Part of a small language model's weights: 122M tokens, 3730 steps.
Each number is 50 + 15 x the weight over its row's rms, rounded and kept within 0 to 99. Layers, rows and columns count from 0. The size before them is the row's rms in percent of the matrix's.

# up: layer 11 MLP up, 512x128, rms 0.0913, rows 174-200, columns 0-127
# down: layer 11 MLP down (transposed), 512x128, rms 0.0772, rows 174-200, columns 0-127
up174 105:66 23 58 57 52 52 61 44 64 38 44 52 56 67 65 34 56 25 41 33 54 65 45 33 40 51 67 66 37 30 44 55 98 61 00 19 49 63 42 41 72 75 51 40 23 29 45 53 45 25 62 34 57 79 67 33 57 29 45 50 53 47 49 43 26 43 52 50 66 48 60 44 62 63 48 40 42 79 62 59 65 46 65 51 71 46 78 37 51 57 55 52 47 49 42 25 55 56 46 51 42 76 50 47 37 65 76 32 68 58 41 54 63 65 24 66 39 45 58 39 52 72 45 15 43 47 63 49
down174 105:52 55 54 29 79 50 42 36 52 49 83 52 53 66 69 43 34 45 51 35 66 44 43 58 12 57 15 51 67 53 50 51 34 47 53 57 35 59 41 58 40 49 62 78 60 81 57 38 52 49 52 68 51 40 63 60 28 42 40 58 64 44 76 26 91 35 61 41 44 47 48 40 29 45 53 48 30 32 39 61 44 55 62 45 68 46 47 54 11 60 78 59 35 49 43 70 52 69 29 37 15 50 57 50 66 56 39 74 66 46 41 46 60 53 59 64 41 70 29 41 34 46 42 39 29 81 68 19
up175 096:44 51 36 45 50 68 53 45 36 75 45 57 61 40 18 68 48 49 27 40 41 61 32 42 54 66 56 81 56 78 64 44 32 52 07 35 63 85 63 65 45 42 67 75 43 54 43 73 53 63 30 27 32 51 30 50 12 45 45 35 69 34 55 27 40 42 60 43 35 59 76 52 66 68 37 75 53 61 52 50 55 46 52 52 65 49 62 56 64 49 27 34 47 55 50 29 56 37 83 36 43 77 43 25 51 42 61 54 57 42 36 61 42 50 24 32 55 36 55 46 58 42 70 20 72 40 56 49
down175 097:64 57 45 45 44 38 32 66 73 34 36 71 42 23 51 55 36 53 64 51 37 66 54 36 56 40 74 65 68 19 39 76 56 25 78 65 43 50 27 66 71 29 43 33 75 41 64 57 44 51 62 61 44 29 54 26 68 65 71 60 52 49 53 50 27 66 25 53 56 41 46 74 29 19 42 46 46 41 82 35 24 57 59 34 42 59 55 70 71 60 53 56 46 23 72 60 68 51 28 52 43 37 70 42 27 55 50 86 38 50 38 51 43 38 38 75 65 29 36 54 42 51 55 44 50 66 47 53
up176 102:64 37 59 29 26 58 33 54 54 57 44 35 46 45 53 29 71 56 55 46 53 08 47 80 53 54 50 39 67 58 55 33 44 43 38 45 62 47 41 49 64 44 62 40 53 33 40 58 34 57 57 67 44 76 53 57 37 54 36 68 64 49 46 67 17 55 79 56 56 38 59 71 73 78 38 38 80 62 62 63 46 14 63 63 53 40 44 97 46 60 25 35 51 53 74 36 53 51 46 27 55 57 36 56 14 60 39 55 94 64 57 62 49 39 38 39 48 43 73 52 49 35 38 57 70 59 59 41
down176 100:71 54 19 60 42 35 48 43 44 41 48 44 83 35 99 63 60 55 55 61 45 45 19 43 40 59 53 60 47 07 55 56 47 75 66 31 70 26 51 61 45 58 49 66 39 56 52 43 63 56 41 67 63 42 41 65 39 37 53 29 38 70 49 63 51 37 39 52 50 25 40 24 63 67 48 35 67 46 39 26 42 69 63 37 64 65 65 35 44 57 56 57 70 45 37 57 18 57 47 48 43 53 79 66 65 27 68 44 35 38 55 77 28 71 28 47 52 70 60 53 56 35 52 53 24 30 64 67
up177 098:52 54 55 25 18 33 55 82 40 58 79 40 65 54 20 63 54 17 70 40 55 39 46 72 50 62 53 50 51 59 68 48 74 36 33 51 61 43 37 56 59 65 53 67 29 52 42 43 61 51 68 57 53 62 58 40 71 43 46 59 23 46 64 67 18 49 72 62 82 56 38 01 39 72 27 37 57 50 59 63 24 29 54 73 29 61 46 57 53 44 55 63 43 50 40 64 40 52 28 44 81 54 35 45 26 52 53 46 49 62 62 59 25 34 41 45 25 40 56 51 49 31 42 39 52 42 48 64
down177 102:41 45 36 42 67 38 46 39 56 36 37 42 46 34 48 50 51 45 35 39 50 41 61 41 18 99 50 55 50 50 43 48 58 78 41 38 70 79 50 60 47 34 62 34 61 48 79 67 38 60 38 57 56 38 35 28 20 43 51 63 44 54 42 45 77 56 53 46 42 65 61 61 27 89 59 66 26 53 50 43 66 21 18 40 71 46 41 67 46 46 54 29 65 58 64 40 28 68 65 56 43 64 66 55 60 68 63 51 70 48 51 53 33 67 51 40 21 60 47 36 62 24 41 72 64 20 49 51
up178 094:43 41 88 56 38 45 52 58 52 54 75 36 54 48 43 24 40 10 78 69 56 31 60 43 52 56 43 36 57 56 71 40 58 59 43 59 87 63 66 45 68 67 29 38 49 73 64 47 46 32 62 73 51 43 54 32 70 50 24 65 31 61 62 42 52 57 38 31 54 74 58 47 52 39 49 49 69 32 60 49 42 27 47 53 60 40 16 52 26 50 26 30 34 49 56 30 38 34 42 67 50 54 57 77 48 56 68 71 42 63 55 95 61 45 41 39 37 50 58 58 50 46 67 41 78 59 23 46
down178 092:50 65 37 56 78 69 31 55 65 60 32 59 50 43 69 61 60 57 30 27 82 48 37 49 66 63 48 61 08 55 65 87 46 48 74 41 39 63 39 30 56 53 84 55 74 48 37 39 50 43 53 49 62 32 56 38 57 35 54 42 84 47 41 56 52 48 39 68 70 25 32 53 65 37 55 34 53 39 48 53 59 58 64 25 62 83 60 69 32 31 47 45 56 50 33 20 60 53 57 26 72 37 34 30 48 49 32 72 61 40 48 44 40 40 28 63 48 67 52 35 44 42 35 66 71 29 43 37
up179 105:36 55 54 32 47 58 32 85 43 79 63 48 36 56 29 91 32 41 59 40 45 54 43 36 50 55 51 76 61 69 62 49 74 56 43 40 53 51 54 48 35 50 32 65 36 41 44 46 51 35 71 41 61 36 46 39 65 58 57 45 15 50 49 36 41 41 75 06 60 63 51 58 44 56 59 63 48 39 41 64 49 30 69 69 30 48 44 67 46 38 52 25 76 39 57 42 75 68 37 65 30 57 46 70 56 51 46 65 70 65 54 53 60 15 18 36 37 70 79 49 53 24 45 31 63 54 57 72
down179 105:53 42 67 30 57 50 57 59 53 30 31 39 67 42 51 22 39 56 31 51 05 66 45 60 62 57 67 32 58 71 59 53 62 68 56 38 59 41 48 40 32 63 31 17 43 63 53 49 59 63 16 82 34 44 67 53 41 35 59 45 66 29 46 20 54 72 37 70 57 35 41 21 53 67 45 56 34 51 33 62 42 39 64 75 50 49 64 41 82 54 45 81 59 49 39 47 29 69 45 65 48 51 48 57 62 47 33 76 38 48 66 71 29 68 43 62 46 57 42 54 27 30 82 57 51 62 46 48
up180 093:46 60 74 56 68 46 30 62 58 68 70 57 47 74 57 55 59 60 59 37 48 38 33 54 44 49 39 29 55 42 45 47 17 41 65 28 47 16 80 31 46 47 66 79 33 54 38 55 70 51 71 45 49 49 63 36 43 39 50 67 38 42 32 43 57 52 74 34 38 63 37 43 89 43 25 56 50 33 40 36 43 53 41 61 71 47 24 70 58 50 70 27 27 39 56 11 75 52 59 18 39 57 53 23 50 38 57 68 59 58 45 61 44 41 22 54 47 43 34 35 47 76 77 36 58 56 56 55
down180 093:53 23 55 46 15 42 25 27 45 50 29 54 38 65 40 27 58 39 59 67 41 60 39 47 15 59 46 51 39 57 48 80 38 35 32 72 26 47 41 59 53 38 61 45 58 57 25 68 57 57 32 64 39 42 57 26 82 60 74 51 42 33 62 51 35 47 62 42 66 49 55 39 26 74 67 63 67 65 64 59 48 62 43 44 54 49 63 43 71 52 77 56 76 53 59 64 32 30 64 55 82 40 68 50 54 62 10 41 45 44 60 31 72 42 77 52 36 51 46 79 43 30 39 56 39 52 61 57
up181 097:68 20 97 50 24 61 36 57 59 60 65 39 60 49 68 70 43 30 60 15 61 55 38 38 56 39 33 60 35 56 66 70 53 44 48 44 62 67 26 43 38 70 55 61 24 28 45 43 69 52 47 58 50 51 73 39 52 87 28 65 71 56 64 38 55 31 37 48 67 68 39 53 66 67 47 49 50 47 67 36 37 59 49 28 80 52 37 55 32 52 47 49 58 49 77 42 41 51 55 43 37 43 39 74 45 58 57 43 31 52 20 73 47 39 39 61 40 46 52 55 75 48 85 48 66 24 61 29
down181 093:48 34 32 51 63 46 49 50 60 55 67 60 41 34 52 46 27 41 52 66 53 46 69 85 15 66 84 38 60 61 18 26 70 66 45 53 44 39 61 31 84 30 34 42 54 85 83 57 26 57 55 34 51 61 35 58 45 44 63 53 76 48 39 45 55 60 39 45 39 44 49 47 53 31 44 52 50 50 71 36 53 36 53 54 42 24 61 53 56 59 72 37 55 58 19 49 68 41 48 66 25 60 35 38 66 49 25 49 77 30 52 27 44 42 49 45 53 33 56 41 36 63 32 47 43 65 86 76
up182 103:44 55 65 39 53 38 39 54 38 55 71 33 28 55 36 89 46 23 36 76 45 74 33 21 43 52 64 45 69 33 43 31 48 79 29 42 65 72 30 58 45 41 51 40 47 50 44 49 46 66 44 77 64 55 48 48 47 39 52 89 58 57 50 54 73 20 57 37 48 33 50 48 69 68 46 39 53 33 56 75 26 45 56 53 53 49 46 58 44 63 32 41 36 46 64 00 24 51 65 63 35 58 64 57 61 71 53 21 66 44 42 57 44 63 37 24 35 69 31 47 47 30 46 59 52 61 55 63
down182 104:66 32 56 70 35 47 47 45 65 52 52 51 53 41 77 45 56 89 55 45 50 57 35 53 29 54 62 50 65 14 48 34 45 35 69 60 41 50 46 55 47 31 30 32 90 50 41 58 53 49 58 56 48 22 55 51 31 58 39 27 33 38 68 51 77 37 40 70 64 42 50 70 40 77 42 81 21 37 29 67 39 53 25 62 46 47 52 41 45 41 47 79 59 24 46 59 57 30 60 62 28 58 89 67 44 51 36 47 47 38 52 51 44 53 55 71 60 58 36 46 35 18 87 64 52 38 40 60
up183 098:53 59 63 30 45 46 61 54 83 37 34 58 73 56 56 48 16 59 44 38 63 36 28 46 53 82 52 43 36 54 47 33 48 56 29 62 64 44 49 49 51 58 63 67 76 62 33 54 20 43 57 65 67 49 41 40 54 26 40 50 38 48 49 50 39 65 51 55 46 50 33 49 88 61 13 54 53 72 52 84 67 16 66 54 47 46 61 46 43 69 39 48 14 33 43 61 70 54 54 69 50 79 31 34 42 62 65 61 57 55 73 52 34 57 11 54 49 65 73 53 50 18 51 37 40 49 54 46
down183 100:64 69 30 56 27 48 34 56 45 19 56 43 47 22 57 61 12 71 50 50 48 30 59 60 60 51 52 42 64 60 61 38 53 40 49 55 33 38 65 47 30 37 43 63 43 59 80 76 40 52 44 34 40 43 39 90 61 65 52 53 36 78 51 72 40 45 48 51 24 69 84 57 72 30 72 45 58 65 78 50 46 50 38 06 36 55 48 47 57 37 39 49 76 67 62 51 29 56 43 48 57 57 66 20 49 37 33 69 55 41 65 77 35 52 67 67 44 38 38 33 56 38 46 41 50 42 36 41
up184 097:83 79 32 49 45 45 31 54 24 50 58 48 71 27 46 68 60 56 48 49 48 16 25 33 47 70 68 61 63 43 48 52 56 17 33 37 57 53 62 48 53 48 64 57 47 39 21 39 40 47 75 10 78 17 34 53 59 33 61 60 54 31 32 68 78 46 62 55 47 65 54 56 60 45 40 80 63 47 30 45 44 49 60 39 59 59 56 62 49 53 55 60 40 28 26 38 61 15 37 47 68 54 21 39 49 31 51 53 49 40 46 69 35 59 57 61 48 58 35 25 50 50 43 57 53 29 25 61
down184 097:41 32 52 63 48 67 66 32 34 41 47 40 42 53 32 33 42 49 62 52 53 73 67 56 49 24 33 34 33 56 35 69 30 77 47 53 57 52 42 52 29 35 61 46 77 51 64 32 80 60 29 81 45 78 49 48 48 53 72 39 58 75 57 48 31 48 46 36 38 26 40 49 52 38 66 55 39 68 84 43 52 55 34 27 65 35 37 26 54 48 48 75 38 48 63 57 35 32 32 73 40 26 73 35 62 56 86 43 65 62 71 46 47 48 74 40 52 18 54 63 48 65 61 24 74 51 55 46
up185 105:43 53 35 30 55 54 54 63 63 66 46 20 54 36 35 55 34 47 48 39 54 63 42 47 50 59 35 67 43 69 70 43 25 33 36 05 67 54 44 45 85 54 81 53 54 69 50 63 69 18 40 56 45 61 37 53 49 10 60 62 20 40 36 61 61 43 72 46 38 63 73 45 68 78 51 63 65 30 38 43 22 39 43 50 55 52 49 61 34 68 30 34 53 63 34 29 60 33 82 55 37 59 51 71 53 60 46 44 51 34 52 31 38 44 34 47 55 55 63 61 49 33 83 54 66 59 60 30
down185 106:48 74 43 57 54 62 61 73 56 47 34 41 51 42 11 37 53 42 42 62 53 49 53 58 54 54 94 44 88 33 41 15 43 69 87 40 45 51 67 34 62 62 38 27 73 41 51 34 52 63 57 27 41 54 74 51 58 71 73 35 22 69 45 27 31 52 45 35 53 47 58 44 58 45 48 54 16 33 87 52 55 52 39 34 32 44 51 70 58 46 24 51 65 45 21 48 43 44 44 55 63 65 51 46 54 58 75 45 65 39 41 48 55 37 44 49 21 78 46 46 63 48 49 47 59 66 64 39
up186 096:58 51 50 51 49 38 56 37 48 39 62 52 55 56 84 55 46 47 36 11 56 85 53 19 57 50 57 57 67 54 66 57 45 42 51 56 48 68 69 66 57 55 46 52 57 27 55 65 27 44 66 45 50 51 44 56 31 51 23 58 34 30 61 59 42 40 49 39 54 48 37 48 82 48 61 18 59 44 41 43 42 36 81 37 80 30 50 35 66 49 34 21 35 29 47 37 31 60 66 42 18 41 49 49 62 65 75 53 63 56 53 83 75 53 22 48 56 53 46 53 49 47 69 51 99 34 42 61
down186 102:64 38 72 28 52 56 38 58 63 60 48 29 54 48 30 30 37 51 47 61 29 57 55 65 29 59 66 51 21 26 40 43 88 34 30 45 77 46 51 14 50 38 53 29 38 66 51 45 54 59 41 31 30 28 48 42 45 42 44 58 66 36 82 50 45 56 75 57 53 52 43 81 54 29 63 63 39 59 56 20 65 66 41 75 52 35 72 63 29 42 46 47 59 75 48 60 60 57 61 44 51 57 49 35 40 31 56 64 77 30 55 56 38 90 66 47 47 44 68 35 47 50 17 61 41 28 51 43
up187 102:56 42 48 43 39 62 51 57 57 38 53 63 74 48 20 69 44 36 51 38 44 61 10 64 52 34 39 68 39 45 63 53 52 64 63 44 68 71 36 49 67 33 44 77 71 38 22 53 49 47 73 49 43 46 55 31 33 00 64 51 58 45 44 52 36 46 52 45 23 40 60 68 74 65 31 30 53 44 49 68 41 27 43 56 42 56 41 44 40 62 81 50 36 42 42 33 84 79 57 53 90 71 42 38 56 54 46 85 48 64 28 65 34 53 46 50 59 38 65 41 40 36 43 40 62 38 37 64
down187 101:54 32 58 55 60 24 39 28 42 48 63 30 57 48 56 54 64 40 36 53 30 34 68 65 24 46 53 39 66 77 75 58 64 51 50 66 59 64 45 53 65 61 44 40 28 50 65 45 60 52 43 43 43 29 57 50 84 83 40 32 61 53 59 43 80 73 45 38 63 58 72 55 35 66 44 44 45 50 59 31 38 74 51 44 56 45 32 29 00 72 26 25 40 62 79 53 49 75 55 56 82 43 29 59 49 41 36 33 41 45 61 66 83 34 50 47 50 45 50 40 49 63 28 30 51 51 32 42
up188 099:25 64 56 56 88 42 55 62 62 33 53 66 60 46 54 64 36 31 60 61 66 75 42 55 56 55 52 57 56 38 59 08 57 34 20 47 70 70 50 42 55 40 33 60 68 41 34 68 47 84 51 63 45 62 36 41 49 08 34 41 41 38 12 38 70 31 51 54 42 64 84 48 46 63 29 58 55 37 60 63 44 80 47 31 69 34 63 46 42 61 44 40 59 42 32 39 47 31 51 98 38 65 47 38 63 46 49 63 67 32 28 64 49 46 51 37 41 55 42 62 60 38 47 39 44 55 48 53
down188 098:74 44 51 80 34 55 49 31 39 49 64 11 31 36 44 79 71 42 58 43 37 54 28 82 45 42 47 39 56 18 45 46 43 44 47 51 18 50 42 67 42 62 33 44 58 57 45 59 49 60 22 66 40 58 69 60 62 81 50 45 27 78 29 52 53 40 34 76 58 45 58 60 84 37 65 61 34 55 59 35 36 35 50 43 33 64 63 64 36 64 33 41 48 49 81 63 56 57 43 57 61 55 55 31 36 52 56 43 37 30 69 44 52 68 51 84 70 53 63 43 35 48 47 55 66 60 37 15
up189 098:59 58 45 38 34 61 29 72 55 62 44 66 47 48 36 53 46 63 30 55 63 25 38 61 47 44 24 52 48 39 62 56 35 81 73 48 62 48 31 38 75 51 74 52 51 75 38 35 50 25 46 45 69 57 56 37 33 25 59 92 53 35 41 48 38 21 39 46 66 69 09 20 56 74 35 49 49 51 72 71 44 57 62 61 67 64 63 45 52 66 74 53 60 50 37 32 50 44 60 42 39 58 39 65 37 40 63 71 72 39 30 59 18 43 38 48 51 38 60 65 49 56 76 39 31 37 74 57
down189 098:58 51 66 48 56 40 67 45 62 50 70 47 62 61 39 31 42 46 66 00 52 50 62 42 44 37 45 54 53 35 54 40 42 34 48 49 22 64 70 68 51 34 57 25 36 50 58 49 67 47 68 29 46 46 36 70 43 56 36 41 59 63 37 45 57 56 19 48 30 99 65 45 58 10 68 40 52 69 75 46 64 51 62 35 58 35 44 55 54 55 33 49 40 79 46 63 42 14 54 43 89 38 47 34 46 67 41 32 69 45 68 58 52 62 65 40 43 61 55 37 43 50 44 57 47 63 76 32
up190 101:58 22 50 16 17 50 57 63 54 50 58 38 77 64 42 56 29 18 66 64 55 62 57 49 40 60 64 41 53 48 84 49 62 39 45 54 28 44 51 28 53 74 46 52 24 67 26 55 50 45 48 41 33 37 50 57 77 25 43 74 54 24 31 39 73 48 63 52 61 49 75 27 27 44 38 53 28 45 72 52 49 36 35 46 56 32 43 35 39 48 58 55 62 77 34 47 64 58 51 31 28 68 68 65 55 27 49 49 55 60 50 25 41 21 47 57 64 70 76 53 41 56 59 68 49 53 80 63
down190 101:37 68 56 92 95 52 57 52 41 60 35 32 34 70 63 52 51 31 43 40 18 31 38 34 23 59 56 42 77 35 29 52 56 47 38 45 76 28 64 36 73 42 67 32 60 32 46 24 33 78 48 31 31 59 53 41 50 56 37 57 36 58 48 48 39 38 54 38 72 41 31 78 55 64 37 46 72 72 77 27 70 46 50 37 64 55 66 32 47 32 35 49 30 23 81 44 56 67 61 47 62 64 35 35 47 46 58 55 45 61 50 46 51 65 51 58 62 54 59 48 74 59 48 58 60 46 59 52
up191 093:43 58 32 39 42 40 79 62 39 50 51 59 53 46 62 48 48 53 38 64 36 56 17 68 51 35 51 91 54 57 53 69 68 62 32 29 51 46 54 54 41 15 67 63 45 56 45 49 32 33 61 25 57 36 38 29 46 53 28 74 64 59 56 33 48 17 24 51 45 61 41 19 63 55 47 66 73 63 52 57 60 70 53 21 59 12 47 61 44 70 42 80 37 64 33 68 59 26 48 37 30 59 44 60 35 55 54 59 56 79 51 60 51 42 68 53 30 34 53 53 47 66 87 55 61 50 46 41
down191 092:37 40 32 69 41 72 48 69 89 43 45 39 54 44 34 44 63 45 47 37 45 24 72 42 32 54 37 27 47 63 71 63 52 52 42 50 77 63 70 42 50 48 31 65 63 35 56 48 43 40 49 69 48 62 59 54 54 69 51 43 48 59 33 41 24 86 69 43 39 71 59 91 57 47 51 41 27 39 43 31 54 39 14 58 52 47 37 63 47 32 45 22 34 48 64 18 60 54 37 55 84 42 51 41 34 87 42 71 48 35 59 64 53 53 44 58 70 39 57 26 67 56 32 53 35 46 69 53
up192 108:57 25 38 55 53 48 60 35 41 65 81 58 46 27 68 45 20 42 45 62 53 50 44 43 46 31 46 35 59 49 60 47 49 58 27 58 66 61 59 43 37 44 42 32 71 41 82 50 39 69 58 46 58 40 41 34 55 48 68 76 60 42 79 42 63 81 49 55 64 46 65 63 52 50 45 44 62 39 50 62 15 59 69 32 63 26 34 44 31 32 53 43 38 31 41 03 48 55 57 46 12 42 47 66 72 46 62 57 83 60 46 50 80 58 54 40 44 49 45 20 57 64 69 54 63 65 64 17
down192 105:64 47 62 68 43 38 19 44 66 30 53 23 46 42 21 13 36 14 39 55 48 45 50 61 69 27 54 74 54 45 64 49 47 66 47 41 46 47 51 55 63 66 75 59 43 51 62 51 34 34 33 77 68 28 50 59 48 60 59 56 35 49 41 72 57 50 16 33 49 54 65 56 47 48 69 58 51 35 54 52 31 43 36 58 52 45 45 47 27 77 36 61 44 90 58 71 49 54 46 52 53 57 63 34 59 66 36 69 54 52 28 88 55 36 59 27 49 43 52 78 49 47 43 49 70 30 22 80
up193 108:59 42 41 54 39 63 64 45 33 73 53 31 63 37 31 49 60 23 47 50 63 35 54 61 50 21 78 30 51 10 65 43 42 39 47 22 53 54 50 58 64 40 63 94 50 38 50 81 43 55 37 73 63 69 58 54 34 20 73 60 46 23 54 84 30 55 76 49 67 39 40 49 87 73 25 59 42 31 48 68 47 47 58 54 41 56 47 50 32 64 81 61 40 35 45 65 65 60 47 37 45 55 32 39 59 69 59 60 66 58 42 51 40 61 54 47 73 46 41 41 42 54 50 57 35 62 41 33
down193 106:61 37 58 53 35 52 50 44 44 34 47 88 65 48 52 57 47 35 61 34 66 43 23 49 61 56 49 46 47 56 43 43 17 80 29 46 65 68 61 60 29 52 41 54 36 42 61 52 42 59 78 73 27 40 33 56 72 60 35 38 73 36 44 79 42 64 54 58 44 74 67 70 52 46 43 28 46 69 53 67 65 39 75 27 64 80 25 49 31 49 69 39 38 59 53 49 35 41 70 49 52 24 37 81 35 27 40 48 47 39 74 39 60 39 18 41 38 34 57 69 68 68 38 69 37 44 38 54
up194 107:42 91 72 47 69 52 43 71 27 51 52 33 53 50 16 66 29 54 51 36 71 67 36 43 43 60 39 37 34 54 73 47 53 51 52 54 53 59 38 65 51 68 28 56 38 65 54 52 26 30 75 39 68 60 28 31 73 30 55 49 78 39 14 35 48 52 60 28 82 31 64 43 46 64 39 50 54 43 49 56 34 36 70 52 46 52 51 50 50 52 63 35 60 59 41 32 70 49 47 66 25 78 53 51 64 34 55 26 65 46 47 85 45 37 49 31 28 53 72 33 67 48 71 32 65 43 64 62
down194 120:38 60 40 55 47 46 56 58 51 47 38 36 46 52 36 84 42 62 59 54 54 46 72 21 25 39 36 48 50 99 73 59 90 45 29 27 74 44 49 53 57 38 52 50 67 58 50 68 37 58 73 91 38 33 60 42 25 37 24 65 43 42 39 44 37 56 54 66 42 38 53 53 72 60 58 65 39 66 42 70 52 64 40 52 31 59 47 65 17 32 26 47 51 28 49 60 66 57 37 40 64 57 67 46 43 34 30 51 54 42 51 57 38 58 57 58 57 59 41 60 24 25 42 33 25 68 57 67
up195 094:61 65 50 50 30 53 50 47 59 52 73 58 38 36 42 60 22 37 59 88 99 14 33 45 58 44 60 44 57 63 70 37 48 59 45 80 39 42 67 39 34 55 48 41 44 54 56 23 47 48 56 69 48 60 24 46 46 50 62 64 45 44 33 35 58 32 60 41 61 62 37 29 50 70 46 56 38 25 47 27 30 46 52 46 47 65 37 41 51 67 62 45 77 19 19 65 40 65 48 60 36 46 26 43 60 41 57 29 47 55 58 83 39 32 46 37 48 59 28 53 50 73 49 82 33 46 62 54
down195 098:47 41 48 66 43 57 53 56 09 25 48 47 47 49 74 58 85 69 41 19 14 63 76 62 64 15 56 49 47 26 26 50 52 51 49 24 52 55 38 59 81 48 43 29 42 44 49 59 37 47 78 50 30 39 40 68 45 63 19 65 58 66 63 70 19 44 54 56 31 42 53 52 52 43 44 59 56 56 67 58 65 53 35 65 47 56 64 54 60 66 67 34 36 50 66 24 46 44 55 37 42 63 75 46 48 61 35 76 32 37 64 31 63 69 69 47 39 36 63 65 35 25 58 47 54 37 50 49
up196 103:45 86 59 61 63 52 63 44 58 28 74 39 33 40 63 57 42 39 48 32 58 61 38 33 49 55 69 49 76 51 48 55 63 45 43 77 61 50 47 51 44 36 37 49 51 28 51 80 40 59 67 37 23 45 34 07 71 48 52 57 69 77 36 36 65 59 46 51 67 66 72 51 60 31 37 29 78 47 41 61 53 43 54 27 59 42 60 50 43 39 41 39 67 33 25 44 43 24 39 39 39 44 33 51 80 39 99 63 42 58 28 59 44 59 31 64 48 50 42 61 33 35 63 62 75 60 55 33
down196 105:57 29 69 40 54 43 66 46 54 50 69 48 62 65 55 41 37 59 53 52 46 66 36 62 52 53 36 36 54 56 45 37 60 25 54 28 27 40 65 50 46 49 58 48 25 46 51 31 38 48 66 87 52 37 72 76 33 52 47 65 34 19 44 29 46 62 54 56 62 34 48 28 60 31 61 67 49 40 79 56 55 57 61 41 74 59 20 33 43 49 54 47 54 57 66 78 41 75 55 27 71 53 51 48 07 37 20 32 69 46 67 45 85 62 61 49 50 50 18 34 80 67 40 39 39 50 67 61
up197 105:45 56 43 31 45 39 70 82 63 66 54 35 47 68 45 55 44 37 52 48 40 58 53 62 42 49 76 60 66 52 62 42 59 33 34 46 36 68 54 62 83 28 56 60 47 39 27 56 87 27 25 57 51 62 74 54 31 35 49 62 48 28 70 84 24 58 58 47 64 39 60 49 42 41 57 68 81 68 65 76 65 31 53 43 47 62 48 37 42 65 94 52 40 51 44 41 67 67 62 45 57 56 43 31 33 62 49 68 63 45 51 50 34 52 48 49 32 48 71 32 54 17 32 36 35 19 38 37
down197 099:44 22 46 59 62 59 39 43 65 48 70 48 31 42 70 61 37 20 61 32 42 51 37 58 42 61 42 63 25 56 47 62 49 62 21 33 78 46 41 35 44 60 35 61 67 56 44 64 49 66 67 65 50 43 30 64 43 46 61 39 54 45 14 61 71 71 52 45 51 59 31 26 78 67 38 25 34 71 74 60 64 47 47 50 54 53 46 38 33 60 46 59 46 50 59 84 38 76 41 36 32 52 66 53 50 76 67 36 69 21 64 59 38 29 16 46 63 67 30 29 59 39 60 66 40 49 77 39
up198 101:45 19 36 50 28 65 52 62 72 54 97 33 33 59 53 38 47 34 35 43 57 36 59 48 44 54 57 45 79 37 77 52 43 33 55 38 68 44 64 43 57 15 70 37 44 25 40 62 45 38 43 47 30 39 55 17 62 70 69 61 43 47 91 64 63 42 44 44 55 55 41 72 29 59 45 18 67 40 50 54 45 55 45 33 58 54 39 42 54 54 34 64 40 48 57 60 55 50 54 39 49 77 30 46 46 38 52 61 53 52 79 50 71 12 51 36 61 54 66 50 55 42 68 55 90 29 41 44
down198 097:46 57 61 68 64 65 54 58 50 80 02 65 48 35 52 76 59 50 47 30 50 63 41 55 44 45 62 65 29 84 38 32 86 58 49 52 46 38 35 72 28 41 41 21 65 47 52 32 76 66 50 59 69 40 36 58 21 42 44 49 49 68 19 34 57 31 70 37 61 26 57 32 62 59 42 65 39 34 60 46 39 38 54 62 57 53 44 57 16 64 63 40 60 50 59 40 37 47 45 68 22 29 82 64 58 60 48 68 45 38 69 52 54 33 43 54 29 40 54 66 67 59 32 66 41 50 49 49
up199 086:51 15 36 65 34 56 38 61 68 41 63 62 44 53 51 48 32 30 48 52 53 53 47 75 44 64 29 23 50 52 52 41 79 53 48 42 59 26 54 38 51 63 84 50 57 59 51 50 79 49 35 50 62 80 64 57 45 52 61 59 29 18 37 53 44 29 41 38 27 45 54 54 76 70 34 35 52 24 55 41 64 80 52 71 20 61 41 39 47 58 46 62 24 42 59 48 63 46 56 83 42 51 35 57 49 56 55 18 71 85 58 82 42 58 45 31 53 44 70 41 65 54 56 23 60 31 52 54
down199 090:37 57 43 55 62 56 24 38 42 72 28 35 31 58 34 67 57 58 64 66 52 60 69 34 61 54 37 53 25 65 42 45 36 41 71 64 43 51 26 38 55 31 35 69 47 51 70 30 45 44 45 46 31 38 68 55 53 32 47 77 80 43 35 55 42 51 54 45 58 65 27 74 44 54 56 66 46 49 20 28 69 32 64 39 80 23 41 95 57 35 49 35 77 77 57 66 55 41 25 61 51 60 49 66 50 82 44 40 45 24 46 44 59 60 46 58 38 44 42 61 27 70 58 53 62 52 24 47
up200 097:55 39 61 65 16 41 46 37 52 31 46 49 46 64 51 67 53 28 42 44 76 68 51 64 59 39 54 40 62 41 57 43 48 44 49 60 57 51 80 44 23 47 50 55 52 46 72 79 27 48 73 60 35 86 48 33 34 56 42 53 41 50 33 60 54 37 55 26 49 49 53 27 45 39 62 12 65 34 57 31 34 46 54 25 69 24 79 73 65 40 56 59 16 33 37 55 77 35 48 45 23 53 74 38 52 43 61 35 49 54 28 44 62 74 50 54 39 37 53 71 44 66 69 70 70 56 51 21
down200 101:60 36 35 41 81 30 50 58 50 40 51 75 37 39 44 48 38 55 52 38 11 52 69 41 56 67 49 50 46 46 65 35 64 68 56 56 63 46 45 36 66 35 41 33 46 44 77 30 66 65 36 57 67 35 33 29 50 34 84 51 78 39 59 66 30 51 27 64 49 67 60 74 60 52 48 81 39 31 50 54 59 42 48 56 45 62 30 41 12 45 50 17 77 59 64 37 33 65 57 42 38 54 26 64 65 68 64 73 57 33 42 59 69 33 32 34 64 66 36 28 61 61 64 34 42 56 34 53